python train.py --n_layer=14 --d_model=320 --n_head=5 --n_kv_head=1 --head_dim=64 --d_mlp=1280 --vocab_size=23529 --activation="gelu" --norm="layernorm" --norm_place="pre" --norm_eps=1e-05 --positions="learned" --qk_norm=true --attn_scale=0.125 --bias="none" --tie_embeddings=true --parallel_block=false --init="trunc" --init_std_qkv=0.0231 --init_std_o=0.00437 --init_std_up=0.0231 --init_std_down=0.00218 --optimizer="soap_variant" --lr=0.00394 --beta1=0.95 --beta2=0.99 --weight_decay=0.12 --lr_head=0.0144 --warmup_steps=109 --schedule="wsd" --decay_fraction=0.775 --decay_shape="linear" --final_lr_fraction=0.0 --batch_tokens=131072 --seq_len=512 --doc_mask=true --train_tokens=459200000 --steps=3504 --dataset="wikipedia_en"
Each number is 128 + 32 x the weight over its row's rms, rounded and kept within 0 to 255. Layers, rows and columns count from 0. Numbers have three digits each. The size before them is the row's rms in percent of the matrix's.

# o: layer 5 attention output (transposed), 320x320, rms 0.0926, rows 29-55,92-119,156-182,220-246,284-310, columns 80-159
# v: layer 5 attention value, 64x320, rms 0.0938, rows 29-55, columns 80-159
o92 095:083148146137136157083140106115104078139091103101132103132132115087130106125125100163168115154109180095098126093155158114082100087155150109078139136113162113088149170147134154209187125119160084100161144117105113168192110160105167113148160094
o156 099:151087117115135164090137105112129118116058145102067144169174143135106126109060128100138141118065140174118112121101116123174171110087173111109117191112117165213099102103135135091102171141144204148178105169176099095111109147134152155141132119
o220 102:148105112082136114197111169119121107137135087161158175144121156163140129172136059150140078168146144089139100150135160114120085139178116060158178065184091099155182144119097074143134132119091107122066085149148152065121137149171157072100141159
o284 094:114075138097145223171147146085139104156088125141160150142202137127101142156093160127124126151161119154063123103165140181143130136133140144142096118121096099094140119089078135126068133111158098119078088126112139154116103082076095069128074109
v29 106:131161165102088074129071145134099127121152206134139153115172131121117109144159147130179132140138094116143153113164141100094127098143179165108114126128110081122145074086095164129117156176144112179115121144108177182134131106123107136158136134
o29 085:103161119125074137158117123141106099134126097123192152127105202164152068122094104138150148151121137128116180048121135125118148108157121147111163146156162108108137114158097129131107048113118091136128084177116132144121125197086215108076127107
o93 099:137108195179156151100099110085097154134146133039130143134103182083164136120126074145153181098159121112132147148096171145092105085125158134083128153150070068128061100184172043144145097157133118092158175004137123158162153166062122166117155181
o157 102:135089118134162139134154123112089112101089127184083116127169078164102152137158154119093081039139172119108091188110114178130073119112122122188103100140129166180161156137128139123139096097147187130120170136116088065110118096115141110101108118
o221 117:124162118111078092111184075138130106114109113141077096163113094154065093050098059166115148203128087161108127100191072179134138204088112156053134107132131176152101111110135129149120161099125134127148116208120088138109152091196149111100180133
o285 096:179121066134122149136161190141186144127152112144194081131144095086113202111154159111167113117127132149157163132119159095121151173126107071168164153098143138137094119101104193092124140149145132127149136079125158150119121136157108132186095080
v30 107:137136137136134119119133145104121111145084124129093148183096103167149131112115137110128146121154112075139150176157146125091096182165152134159131149122084125154101150095131146136135130143143115167089129120162174118164159077126121114132151096
o30 100:052096119139137149132144129119129095225157156064130167159159129186137129118160065074061176123129172133163109122164133088095096153155142121061192106160137142139152168106176130146152165153115116172128134118155169121173175149073167144066128123
o94 097:114121116093173165097130088143158128162087126152189084140142133139161088125132134114121084123158121163113082108150145092142143097122103114149143205098112094155138142105140126123127104159149114135111125169109113176152121086171153142165094116
o158 102:136152132110149171128123151114050096067139158157114159116128163090124143130091140111120166103167166096109098124123094168117141083156040159114015096171146120040178106172117114097071120092123140102160123117104071146083099113163140138134142129
o222 116:109125095178089114119101190153196139155225099078122089139137114109134127059179134161128179153108084167157156076150108114192159085095151072103193136085142198196101109109100165132167158136114120122114109168116108115130148113062137136110156107
o286 087:199100096135142105152142124096156146065116153147163131077140160129096121162135185164140041137122104121125120164065175127143204099157141141186126096144147073131178109112172085138118046093106192075177105148168111100106083134177060121193150129
v31 097:159136093110101154120117097144129179117122100144157040107085146173191127103119139162096146106144196214068135086143158105093128120144145130157158109128117116142071169141199122087154111133110105151112150149080094124125089160161100167139132144
o31 114:092139106097114102137141037143094172119164216207117134040155144097206111182129143135097133110119192099066138090069122100149119161136103147151153130083131136112093124111090113127093118115078100216096137143122125137121100130154123118156131129
o95 085:109141149126122106164131119122122134105126165071157112148103192128100174133076187113160130159107049093200136109132129140114128154084157084154132079084112144162118094149089103154161090157161163164196060117147157138126139138162128099163126144
o159 096:132098184168107175120134137057179113153110153111126174219153094124050119106153070142079134136104090101132147181110171158085104122066146145134079135121163179164135137175110126144067110094177182120103184094146131116158147151070165084121106144
o223 100:166149091107123076105112174186106163127153077105135097133110077134136127094126111140124125058172174133163110126123114118151157153143096147105168122226087116107119139106144130117144109140103113094105153150149132143122097116136112179071132123
o287 095:121093160118180116142096157085096054134130151122090184142174129102133139190154167156132127135159118134161066108155093156068153121103153114128124106158161138033147111066119137102142197111131124056191150120096163158097162062154195060115065162
v32 097:100122167126176158105122134107177117169126122122190116067203153131158094157121144094177127141106107153130112060139108125156061158140088121135136111082149137144107109144085086145109165112089208119154133152100090122140148135117167039147172113
o32 098:109108032127078148163175131165140072040112123069170149081113116132145126124115147131140126154154188154118115104166124137085100190124147186110121092192126166147151089149155159120153086149109149154110082088095123082141105150166156064138114095
o96 095:204147151144097181148119139108110128153177103125086101143157186175168215141072123170113096156115097111169109122096080125102154104142093188084140126091147189162150166145113147108088099096113105095131092110154151108104106087112165120124160092
o160 099:148172080105089112100071192124119151120187095146165130170092114137133142125165161108064092116117114113155127156161157132167131102075185103159147178209099079205139132101138127198137113108154096139118159113143106107130124164147141194135077188
o224 110:089086152113124100155160128135159149127125144118147181099119126104115103143082100106160169108151098144108142143125087057144149105117116122119117133135154191084125158105200161141144127171089108118107121143101128157103171107111111111118176155
o288 097:162127112104140103130137076139094139101071144132085119177185111092131112071197102188107100142098201098066141128145184136099089128190118073124097119116161068100144154131155105172135090123148151135147161152151169140168095200171142128109108093
v33 106:138131094153152134090145174122145096131121116202118130123180168150121090139120139084150107116135153086087126108167144181145105057173102117071127145093099072114171129101110090078127163170123146126132110117146122166098161135138154118141153160
o33 107:067135104152151094125147100144135133199146127124148098128174128142150085077196176081142107105109182106073127120185148179120118119125116133134134114120147129075196161167114129185118144131094106208092107119128156111096144107079097149104116168
o97 098:184154082127082134176075156119124093095152080133060133120146137172147213079128104156124169126060136120113130087111116156112167157111154149106084137131191148133145149150160197054087127051111131144087087154166139110085133105136073119122130106
o161 110:131114171135119172125146149113133144107111122114202139142077116065103171181096135148111148121141117142153089125126093114151140170108147109149132153141100132141140121125092111174130109173152198104137164126080094143148119132163158127143173130
o225 106:103064134085163098104176091129119138175098151050173112118150123195118060087149114112150147165134151184146130149185183111103089134133098157126140110159183120044089096131184127145154114158127114168171100097125163125110123124079111102082083115
o289 082:092183172143106102155143097101164178093128123145102127127133064079136130127136130162129124111156136145103124184074123081138076116126102144155105095146068090192136118125137140153144156167160114117158157115157141159132131122155157126188176108
v34 103:155185098141130148088148144189117156167107122131131131202127121121125128134125076114118153118076153162129122144102089127141139092092164133127094190155137134088127091169183098121176108129112109187152116169107168131171166057100166105100081124
o34 101:110135094145116121123099198153149187147167112133188091150126150204100145124202111109141102074100110158122150107118111106070119110121150146195179214104165150163141168079106086119086109094101144160069119183143160173133085133145126124107117193
o98 091:103150174138159152142155148148123099091084134218104106089100118123124133118112199122148130153104130165105135117124148120121143136149084089123145174173163137119095096084147181075127134060125098112117146115148085097094098099128148089150158128
o162 109:092099130132106097181155154149172120069111147148119162048168145081147128159115189158160138156145088072140136132182155101136102193166125102080126043078116152095170121124097175120144141147164111156066115094178129108136188157177103168159135085
o226 111:167169106141152089063130109062077178150195119045103174157131118156130100113108097168132126109129108150115122142122142157128103122144145128195148197071132099211088134107152088166105147093093162071175144185082125132126100129073160079128144188
o290 091:115075113125099188121118129107110065084147153108102101109170138103119060116113123158081136151173126108197097121115098172134147126116111151129092082135088121152174104206136112169138140203169115137157110129120053085118149092136152167100147084
v35 096:140182115160091122109110157123130139111143112072105125086116162107101153130130146110111188089139078085150146111095095186121181085148130147066072108100121097173090142142102185136147146080076122121130164112153104151151087131166144108112154050
o35 101:108174169133139153129144112126100116064164183154129135133092169146050108077146025159117136076164115146178099093114162128092129093149093081135183128113126152137153091093089131131037128123127141114130116105053084138098119170085159110169090157
o99 084:144208123117109089218167156151133134130155177157122078099147140135149116093090189122088102146164083122167099130118146115188118129100112181102126091154107191112209146165131100094123163145141095111134143147126085111147206115135138097117129178
o163 097:179078127108162159145080105117133130181048124134182192162156122109106111145160133135175094143159153133094098128148131129087151189140139113137128079152119150113201107114144134118126123090119157092109116163107088089144153102099077107125172181
o227 111:069121159186112172113135169094159079121164117112100133105098152149105182131096063136151111113083129162139154086079142100151083128163081134132155136129155119171091143125173120094155096131155146133148079058111157151064074054102146154131165077
o291 091:145087080068123093105119095152132175115146134160145180166098070167182094143131134119195102193101187166133170177192128176129138101094202102163158159140149078085109113133096167163142096161173119174097132130102190109141163129154048146117102171
v36 103:060133111125120119058196155083092152125136143150145160137116153188092071174173126115183175071152093139134148151110120151145137141135216129137142137142125188135103150158176108133194165128077111140112089204092146132127113129152150104130173142
o36 097:128181112114112167052133165109094145120140096102136168153169090172161076101157135090077111074161162124070132062168133124107137146081076135170124130141164092146156115156134125086129088073140152092172111171089150161166152147124200143096135166
o100 103:090173184077106079169073146133068150124147165084144080123168137118142139104086155103131131083153114093154172142141117081069143147103103198122122102145174112104158175142142175115090103075089097155124170186152156150131141089129119140139098138
o164 104:169089124129174132209132060150135088135110083170081139101095127099174116086113129163103080160071143107107132112156153094135119052102079140129160162149140149093135089156102167163080092099052108110118127054129113096090087141122081129146102130
o228 111:110111147181098161122113137111174164119126108104162143183181083157149115142128102117133103170142195133181129111119120174132058128120141063108131100139093066102223110139135127081109149130206154142130097149133166168185133141107130111117130087
o292 092:160115109115108107175094082126151132128120124182121123077087115077128215198094143145111132117138070129115047198104159101136160143167130110071162153084098138134077112101104097178130179167140107131115187127183114173118088114183170125182130111
v37 094:164125135173125144121138117179151174132111139100104166143058140185162108099167102100126064090150144069121128097122113131123176126150115081125155163119183127113182131113079073082146123123151052157094129167110179133085111095112142171158104209
o37 100:161145154140092156184115160098147140122100110122175116109130132141144132111071169113149085117140114085150156128178213114117148133093170136121195102164102142178079166116064104058113150150122076105081072134109092121154114116122129104154126180
o101 095:114166132117129145176081105112176077163120125200122108138125145065164117115121193165178122108111167165052120127196115162116111135136116151143126147141128077174080145147140195131051114113111125137079131105167094160164120125170106145108117073
o165 094:157146103141135190060142110061091152113142124124098098105120116095083111129144131166145161183101109170141157131078156088130098111128158189110107157117161101161125116096116174243164095140117153088209156145175117138182113163121120104059097018
o229 111:085155153098167078116088160138157189108118140158159146170109159144188135120114113103119159121027142110167115150145104154166142144106117075123133091098123183019113137135101134085111101166096139175124116116108189196175147103114135124142119170
o293 094:103077125136140117079117115118098060155116108131080174106118080097106133124075095110104140150136075182135159138098142155094065120191151143155134134108078164136160087104165141156156148113136145135177117112106050092106140110129153097147124073
v38 097:094145123144092134149121100112162070106180165163123167159090126082086179119117136181067078133093128154133143071135134101115109148118097129146136069096136109165164134080129143120090119101051127111100137140124098098125125164115154166079080117
o38 100:082159160114150123109129088186111063155163159124087144132129165130112104119146144125103139162127118091077195117102056133143103141151148167174103104094164141119124107117073187096179129139106161116063122093115093113058127115156127134155115126
o102 100:134153116143113145084119114097130113104109109141165135145078086082093073125166128142139117112198048157122160143169085129144131167145172121174137179146134147121091084088087081135145097127151124089155133060087116132106082096137093134163172152
o166 103:172163131127162090137090138114152182129103117085156097104162150161182141094106125089175143133088122121102116160101141143135115131140170116047118158166120119092056176155113127160131100120151129189134125131156112135192125141093170087151150160
o230 109:073091136115081128112134082133070132139145162136074191139044126126098164140139127107136178114112190152171119153071135104114166124124054108133176074130133147106180098134197142111133136138105111083164094162118156149117141158130103134099167113
o294 091:135102137102135125134126155080111126096115127074129052125159170146117123152212113156149122089195109099116050085143128140113149124084114152104090165092118076140136179159086149105104183100174115130139130174170184154155124146135153142090086146
v39 107:076116151179120112109118105131156186088113053197142108131131120171166119124116123146151109078105114129096113135115096143079136138090140107075154113170147135119116158098190161145127097179121082118110193116145153113137096137120090137105130145
o39 109:072132151102114105134109047167064116132134117149158037121165148127202142133166169137150121111139209116144142111169134139088152136082119146099107078120164139143188162156085116180168142083135129181201140106135174159159127137083138195148174102
o103 097:094158108095136145100163135103124143125133155110161125129085113093138109144117118141119077117156135138103137158141126079141176165122136129115158097118131050187168138140108114135106155096133149082082134208145116089111103178155141133109145155
o167 099:150143137135099126142157157125066092176152133098090170164157166089062091135117144104089190165095072126128164143151124108118155120149143134205139161118122174151094149103096101078119132117104175089113068150089115125159201147174146096094141189
o231 111:125066135121150110076081125139108128078119127184100174075140138102155200110177166167147065129183131124148140142080125126129066107129112123109138082125120123104158087165149165127112124110145103178136124133147139132079078170120089121170079103
o295 089:168137084118038096131136171095166147138122197076110149133094156152061085120145086166155162167117142103194127108102180130191132133098090145097111137083150125138101159154123110078125106193097136105059102075153133149110195096146146121129120117
v40 091:073074156127162096220104134125116152092146106151146200097137178092091134127132083107136099161098175118199110086116132140063140190104125124121161165133191129086104082149100128143140114092120132093132126113120112102058105134139179105146102121
o40 104:080114129151136128161136170076089093111116172156150076095103163089118142137127108129161129113066096114127111121141130159041140116109150132108129181120155092159125040184168135190137125110130067129150087109142117117141093129154149126130107049
o104 091:166211126082130118122153141115119146115212073102132088168128157164093123146143143188106090077156073074158021119105147112127177189154135164129083111093122127126039122104175119125117120147127110093160221119089149158155147202066116174114129126
o168 098:115153137170095170090145122152209167142139124101145120096130062151202113120123142162068101133175121126106121171170118120201152128197079166060141096128111139132164192123121122085153170145101144197097191145161118131118152169116114113077130152
o232 110:142118131129230087123088119151074115115130130093106177141147095115125138130168132015173215143099188122086141124087123065132089132100172091144143127149127118066139110141090115136160102129117164106146069135110150128092125117120136140216116151
o296 094:101091123163100097069111118159172094181091132182118141190109141064164115138075141165133102098161105104116195166159107184147101103098141099182098060117053181174125180114072166103106137143152150101168160159131137122163183131148122091086124179
v41 101:077070114133136184115152168110099137189099136144163088115059173140063193170146112122182177143103140126162107110118119072138105176163163043106161040145108130171128146111128187157085117134088107112136201109115119173153143156127104149215121116
o41 106:077127107093107156127133130104096164131130137079116146072117176119119124171107143131153121103168117123151148162136177090194124076141130102138122136159096058109104164129133141135142081146090119169164157093069076142157160106096149142162116158
o105 092:155127107063190041214112121172140142184084088110089107168186123145106156087119114131140129124164114123098085144119085142143123134112123120131116097070187105079098110156187098093153198136159148088145097108087189112084144140160106166106084151
o169 102:201135144157130128092045148163147078085167103202081132184115128079162128116084110095071054111135119148041148147121141147104119095105093129179087167164125177147143093183132126139147152077151137134105122173108152075109096133153151135069139103
o233 109:089103124094148149128134121104089182112090098116123115050125144125142151128137110137106100119126167127156116102117182154117098142163183140080218101142126136132144128074159117140092102123064091152111065135198118168139135128104146159134141151
o297 096:172165145121109135118141181112149115100187148109181118133162083127112118157122138102187151134121111124118158068124089092082183109095057138173067191102118098140150148137111110109110120112171178091119121107117112112114141051188156105123153089
v42 113:107127146174087144112120093140125192138153142170113141107140123097168111149142062118090091100067154074149104092162164138136156157145104113120170142127115082096146143126141084138153114166120161136134169140077167124172153129123113130205123157
o42 109:100116100103138117138128129164102124153102074100159092149163098105131162099123155136048135082162143140181156119151158177121139172107103145183127106141122137096091114074120137155085174169154111149116186131155160161163189129123089161132109134
o106 096:076104105135147130091122138126127078167142107123129072165099153105176113110138156084191148126137139139108124153173098166085124095093130094110138130151153177122122160152099137101146187126135133116169104158143108081075075059098109191104159106
o170 101:197128142110169102186082139127140146143084148162135164092079132158097098144157130146147099164170102137092137098071136118108135095060150146128073124106148150189121097128097136095090093102141166112132110065140114178094116107143109139097130079
o234 099:083158132150092124061142127112129131150135109067087085144223128134185143163156106105091085153067167181162125195165068141151165126201109132145215137105195143134081168066168110119134101138121085131106091175107117150181143125105088119125166111
o298 096:109096082115129145150140170121180066113120106141101158098112166169132119063070070157172163130108129177099122151126147051137122146161119132126105132168086186134196124142158146128160145060085125119132157208080067079089121091099213105100124142
v43 093:098087170090095130138149094142025103135159120115167124083126086136170110117087099093087154095139110155124115114124086124116144080116151135125125112104120141193059151180097117152090197036115164167111161127113118098109123160138097082079102163
o43 094:128125143129118172131094124079077131104136102106093163161148106170159142155103108159110120134138069167151131139076139165155125130097131058143171140192117109048168148150119070165123155092098139096168177136161131090102171152132168162102139155
o107 103:044137140136158151102086144115156078098134123149136132111103126141141125159082146174156110148143097095134154164155098131139089150112106152137166165117188165141075097161156149138138132093113073098117131127091115150119093168130122141174095091
o171 111:191157158136111064123153104134133148110112163123107149170171106128140123067185104120128098169106136114147203089171169158113110190091078110153124124148129158094183085133143119114152098120107172106073074137146115140126123119109140174138149141
o235 111:133162087127126127185090140118133148107151141167170125063103138130112156168072165072129139116100147119104118159129175061115120092156165165065071129128094057120117103104152155111109094136158115145138159063155130170156117113147155117146150110
o299 097:125123089139138088112113119111195185155109120115123145158128126108135111174160148153076135137137155148139088109103112111146132151111151138086108107097130117105116117100103149100134095173138169113132112129130107149137162111106067138119153162
v44 097:081136127178151090152107129179123150111132108204091080137222074154076095092136139126070160135110179138130071131174175135082128078135151093086163119125105172097113130182140086122088087148210213104145154133108114147120073153132145093159117157
o44 103:129075123120192112147096132098119082216145152158081119169204131146163099146121129133086078104163165077173128164164126149086113069078126103151145137170106119168129163094153078167140109105144185107174175131176138136132150135088127172110129200
o108 094:148134130151165143130132122116196097162111125112094138150122188169148139146076173119151212194070176109132096075156071107151163098133139078142044110086133127077108092124137162089122084164137121159077068089112128086135161184084128169101119112
o172 102:139108142117092184116181167140074108125098107107165099106113135097100149031119074133183125078112145103107171116084182160142101159136130166159103103140109124125100124082175134127138140153105047132124127089112106123112124154119146108108177115
o236 110:112126073088056092103064084156153109086152115149088179133094120110108141133161126133117116120170068164128069181167099121117095091100083078089146152128180165178156115189117142133132144082134120128164109146123138148133100131233089141137050122
o300 092:161139148152094136139164104098077143063180130118223172112129153104156185227152120112186151176141094124083195140058142126088188199154204216176128117126097115122154143097072125092127129111158106162152124154132144155145174092129093083173157084
v45 097:131121153059156132102155166131172157123114156117107127097111152121115098088101083141149150125136082073094152104107128170128162105110148095168178158126166085095124184082119203101157140147115134118158128117123105104103092124177125136106143169
o45 103:132119130119108140137133118116109108141072124149101104124133231152141093123149073142068099111152145122157135107132130170152107097146195092116185101140141140173068179112107113142125094160126180130129124109149167090172168149183190139079116131
o109 097:193054095163113097166121134100105183097154092129102115112170149123146129104186186115154111137147162088105071132111125148091175103133150164081205143175157108161109078129131075115132138120097090131062123196102195127096113152181140078170164126
o173 100:090159108118071102115088111091089142126130070104123162130153109149115188159119192135115121136106174095119145176158130090143033172085147145078064096137112137091109085167176077156173124155137094140092121130157130118151139157091129126168084115
o237 102:124162127133143150115144145148185076167112189164108125068085118093146098097149066120089087154113134168177149067154053092125180163169123157168148165142154171137135144137079197116093120070130177099120121058107144112068134167043105155065110099
o301 090:152163155163124148143134105137093155095128127094120138173164085122170153174120132200172168070111102123139101151117159056128098127121103102118083140077167121089133117168147108131107174115114059099179121069185089112184114147128114139137137129
v46 097:111161167139147123119082130108163154105177112078142115108139104105148205116148125103162141065182161110168162121139133125111170098120122099171157095134155150104180117129151156070113062188143194102155113101119138164105130156113115121202099125
o46 091:069132105119113124155125144160110176150123098127145171150121137146170135197090154170146160108091109112163094102134131118100141153115171177124048115110113162153070104172137089118058113105165147082158093100103113125083093159118140125105137086
o110 101:145088120146144141080164094096170160182128102146135129115132135132169116151169098103121155104079190157083162185103186150075155114197173121165117112157143104170165120074096120125148145149175112144102132123107111141146122197108110066095105095
o174 102:159145071113122117160120165160140099102119191204160094137102114119114139121114109155134094122136063126103156090163125111166171135136068094080170128100148068135109133127146124155170105099091088148106107102164178114138145141177124104132145174
o238 110:119166118097078098136091116065081113102120079116113184155124146139109116132087127118151161178106132101185104134135147138101115168092134210125110135144123095184126081157097130134145149148112177125100167135160080113141162078118104164126135131
o302 092:128126183110173136154137176076141153090107186118158080165133089126116134140146164146098050148122097102147106136111097157128150107100096119100078144075129148076090144089125073107067174105088078114202194130141178096138108072138067160177179177
v47 103:163104115103077116121125150130076104117144121080173134126080150149120131137057132112134089129114178165131126141176113092139140132094053122141113148169157134115042113150071159129149179108112117173169126176095174135094155099082124154107115079
o47 108:099091141136119143156125187120202157053145096158194188042084142127099099128119180171108129124146110128060121119118158103117099114093134147167125119130129102130163083078120136148151067105084105137156146077118103150148153127166139156177121113
o111 101:087136059101171077120171160133167097146103141134110117103156127161136087149110188111122105140098136117088126133113155081143080114171151119159165123135141151167143170130111098096093096157157147130116090090156128086121125097116140072130102149
o175 101:164114163150113145073113078115129119128105117115111088174123084114096214129167087173065166130188080072164128115073112158081079091173135158093083100095147132110111154147125090096137094110127109106113120137082055116130106143155128133082151138
o239 107:134135116196134176114124133135084085109106188116122126107184183148120069148107142094187108132121195098143154098210121196107183148110101147117152096144115114070124152136090167157112182178145123121108112180151135086138168143149125138153140114
o303 098:134159163082129139151098067179115167146155129175102134155158089111144105109176055158138178168098071139133092103160133108127144137103086161138103183118171136125090183107186103131134106116132160123045187118136160137145077151063151104082131118
v48 101:111134167156160155183153091143129116058107141142161126058140167124104148131155131150122047117092146103114172083140208132100141137130138128209114091130140143135098157152075102121183132142126126028104125099142116101168075216096147160187194105
o48 099:167143116101100184153158127117113135088136179105102119076086101114107183162192142137065094132156113065138104122114143151158124117144136135148128108175099145144077096079109119138145095142142171117067131091147117087113099103135137104198097143
o112 098:105121141168163103162163078144103094102164138126060114167216132144119131155191208128134125137150162200171098160115059091147137085184174129102139143189102088079142093128123150122116161124098076152081132157124204097082143100163049116126193153
o176 104:118156101080148094051101185131116149167178127143121164187091098094148087108105142079084151086119133136133129124149101122168112110099100125147138132094095106128183109137101139149081126122168139161155186144109124200133181160110079127060101211
o240 106:142126125144129130209112101141109174116091133100125115089163134132144167112103160139170158155124151061134191148194202148083169167128096147084098147158129163164119131093173101187122110178102127129169117086132134137171109089122169141190144054
o304 082:172149127096047115066131153104220133141149105104185176087043090146116133116120079097113186166109098159142153096108101108070113161126106107104103109084131129177100138166113111152137133087147150163082100103083114157107123188163137098057082107
v49 099:121165152116121100151134095078066128088065162125165114113139153134142104084100115137149124163075166092098078122131086108109113070135180184194108141069080147194129145153135115168142193085100142077106104122078121139151065121177124089132158115
o49 100:163158176114113128178125127146103153111153102110164144167108135118063150111093151086098138150095173120199128106045070079146116067218163088142097151168085116075117117103135089156146192145111119150178170095139144094098111134159145077163160121
o113 105:052161172109099147160119160121089106104148109126098085086162115102101112147124172152195177134128147096133183170170070112088125159108085089133124122112164146159125111105093146155113144118186138160153104162105147126101130092153104139132112186
o177 102:175142046159137152117143103141161076158138135154074186092118107155152142140113069146121146114190066163129171098134248138138146148103113166129162136193175101114113154132125115111126075121073056199091086133141124101171123158114071105161104114
o241 102:119121160092140140163148170168164150117081098159149074134109113120174137085100143138113098153103139164140099124055060159126057106120133104131160194148130111103154132150155146109148057116123176109109107074160152137129078121045198156132160116
o305 092:066129114104114110110115136151129135136139164092151174141115167137097127135176150110110129105114074105126145112130155113145128176098109132126100068122155169128127122150116135081085166168108134127117171137114083173119179131085084171091144098
v50 099:131169110185167074124120121141131154096173164145109114151121160114145080156122122092122137136150174119145155122123162112100188148063106123118107073089096141056200122131102101121072109155127135148102126112152137170121142135175094099172130190
o50 105:093085103126073119135157101112138176133127117179169139142136139156157129142192139175134159098096135134170082092188058176123127180087150096090110150099156091138102117115154116135085159093155171134099083146150124116091081112186093157061166090
o114 098:165146179121164155155161150127100132136122108098167145098175171102128120073146161109162152152172177166105081128133152111139145125130130173178107214048160111126057085086145183110185172226080115136143110082163095149109131105089112140102129115
o178 099:149124148077081156088110138110070103169084122145075131132084171095121111104121100125114080092196093071123162171156101164072070123175121167096193144192133150172130171061121154122209132095108150130143128180069095094126121203130173139110135112
o242 103:123110099109169072137117102114208157153071163117106120121127072146133149119137140124088132105064174113074128039050124122174137087138151101109029049106174086132186109151180102146109072129150090145167136112149122146094123053090109142161159114
o306 091:096101119111118139162114164153137150122124095140156116140120113124120105144130108091151124133115144146140123130158168092107139156118116144163106129161104173095132192087135098123102122111134119172170151123107116109164094105131111086148151117
v51 091:132052172090145086147144101120150140132106172110123163120134144131160172071105126151140126157098085196135173119108135105138112152135183129148120114159115128088160145193122152099101109132186160114055142118071132166112130144118087090133142121
o51 096:129114141123140135135198107145149136107115091175087140141138081096132149172077145164137109162103180114116093143154172157147121147175141096110139073149109126122116134105087155152145118140158156098117072163090177127098130193149121088090133125
o115 092:169116152139106146147119146162123137093147113100084121138085118098109094140147102116079098157153083145129093056133128174102158140132133131136112139164150084114157116070172185118125154131151114135139128158107123153158154135146136140117146133
o179 101:037182115156159122126129144152134077154146132138128058179155135122138113087153168148092151108127208096100123144112108125103121125126074129138128145039139131117146115130141109209126107128147107117137119082093110108132120204137142140104115134
o243 111:176098107156128114128105164112125179080113118108160139134103133117169176084123098081161072120110088138165112161155120092058095122110154144089179112161107104138172091143105098146139159061096170114144169144155122119145095115110147156177151216
o307 085:106188114110083177071100093112149096154148090130119186103140136159119104134126162124109174097082159119166162130136133140103110150129154149160129165184134141131054132106111099111157117175059084139140128116148110139141184127143127103179114088
v52 092:076126151087135136124170108147074094146120120095127107144140157089151146109153158088141090232079137185117083106135136134115069160123121082146153117158199139105159096208085066099145152156160133161113109119111142171143123197167101130130090155
o52 093:166063123136164117140114062151172149080164124093069094167118100132205113131112165132137145175155113151187122176124198101147088105179129099096099114123121134147201123158126126104134133146187139139164133184113200097107108101146119130153131107
o116 085:094127115134164106096131148059054177173138157184162101164211135092153134191139122155153116151147111102129149155085141180126145183155121166113106147097093086152178105210090124152088096158171145108144147063150052118177127129096109130178112135
o180 099:175176100116144102120108156070227166113128118150125111075141112136125094156139086208104149117168164096101157102182100124140164083125138130160121066124138094132097125072143146098130144067151096148126216146088116104084164140153179101117186107
o244 116:111099150146113141153144098123080122170122140144103170134070090160196154138082102091131128118024119139121146094136125102082116154119090097147173187090129160107140114122170115181155054131085159100092029116157172141156105102091111190126149149
o308 096:181153159107136154116151105134136086149100122119192149130116122124092088045115185111102128059197110126093119133159100147114142098099137127115113142124067113100137153098141151146122166159137125113081154121146100151168123139091129133103132114
v53 099:116046146174119116181110125155160113129132157122089103139151098093177073080142165153160151182101092107158083149180133123093136114064101141169133167169115116127114143136125064105083174123129107137109138115141083082191157156157141118178111134
o53 093:105116095144106132133161125122117088123132057139120124095076129192109115106089108100115141109092122084133060125133151169050133103126201092095169144110138161113162126120154155166107140135124065154130073109114154162129125134108107159125072143
o117 087:121153144131103149105109121180165079105083150094176136121131105084147116107149109144151138065141118108066148145116113118153107126097101154129174137113128187087127136109100141187145082160110129166125116111103128094121102170172113126051147132
o181 102:169174155067110092130115097079128154129158173151131137127141136135069126163156153099076072072137127133119126092049086149154112115167145144102106078117125071186075097150090129089129106123130170134155198111134137119062131104087126131134128123
o245 121:141067115123102145163097122138115142092104040085103138127084115106167175107097197155133125168132123104127125198137121091106151125114168110140104125110175125127174107079169113115119166129122169139134084150144149091156146116101121144155174162
o309 093:098188162145165185116153115101108158160168150154133149153223194188164107133160103117122141140107155119108148061142114140147096120191121067124085149125114158112115141159075128087119103133122077083161115160141184185176124169114068095145170113
v54 100:122155062111135099118174049115102166068137168156148111069089129184110131128136103131128137143130163176112205076118115181143120131095178108114187178106152141088162136149185158123145073074107115096139168164125109149157094122181088118106090133
o54 096:158086127111129080118207077133128088170095073171065115078086115134146137122066140144154122115114124114119124131127137142095131189137166036132169126180119092131144103141109125152112107075127135073094143111119187174117091142110137151126106136
o118 090:146119097086140072127113138204127076193118157119080122175150166164108153113101109162117075200144119074139116134148099120159149131118134096096095146145134145066097157157164159132099109124145106116084115133094179091121210089165155119116171127
o182 105:181143105141109152159118171115155113093098128059155144145156164113104096137211081103094116130128123094138128156115176101178086119111119167134120060156112098173117100110089155103172186173177108165170130135160068123126119176124143099107174100
o246 121:118116162124128176129146129099136158148145124161145074126085102106145127143095164103128136160138128145128131085054091105112198125173141137135088139151168141177162161161186172115145064144110147116121130111124129132118106085108134132121122127
o310 088:122106115167136144164113121124092062097095134090160178176097149079141124096145171157121116133147098093118135160151141141073122059138089114162101099089128122164156157100051067106141194143172120161136146124147138090120133159109079156161118094
v55 112:117166160103149138166100178158187161147102068100129080094123139098089139135165140059130147102107160121107123105130114112105146161145123090110165113191122137134085108111170142092137134106066176148129208086091094195115125195154092178090127111
o55 110:069163178088104169165100122098176101127116136111112076098073124132187151105162086086068127104199151149131157166115127113132143152140093133111154127080186149147025138072151162137151162156129149220114209109141100162114176141111143153186128167
o119 104:129079108082116100167115198076097162084075158103192151094132091158119146121118104139094120138130140146123110136097160117087133091044161138145135134094120104180125114133199146154091126121122148147174172143141146157178108143138142108150106193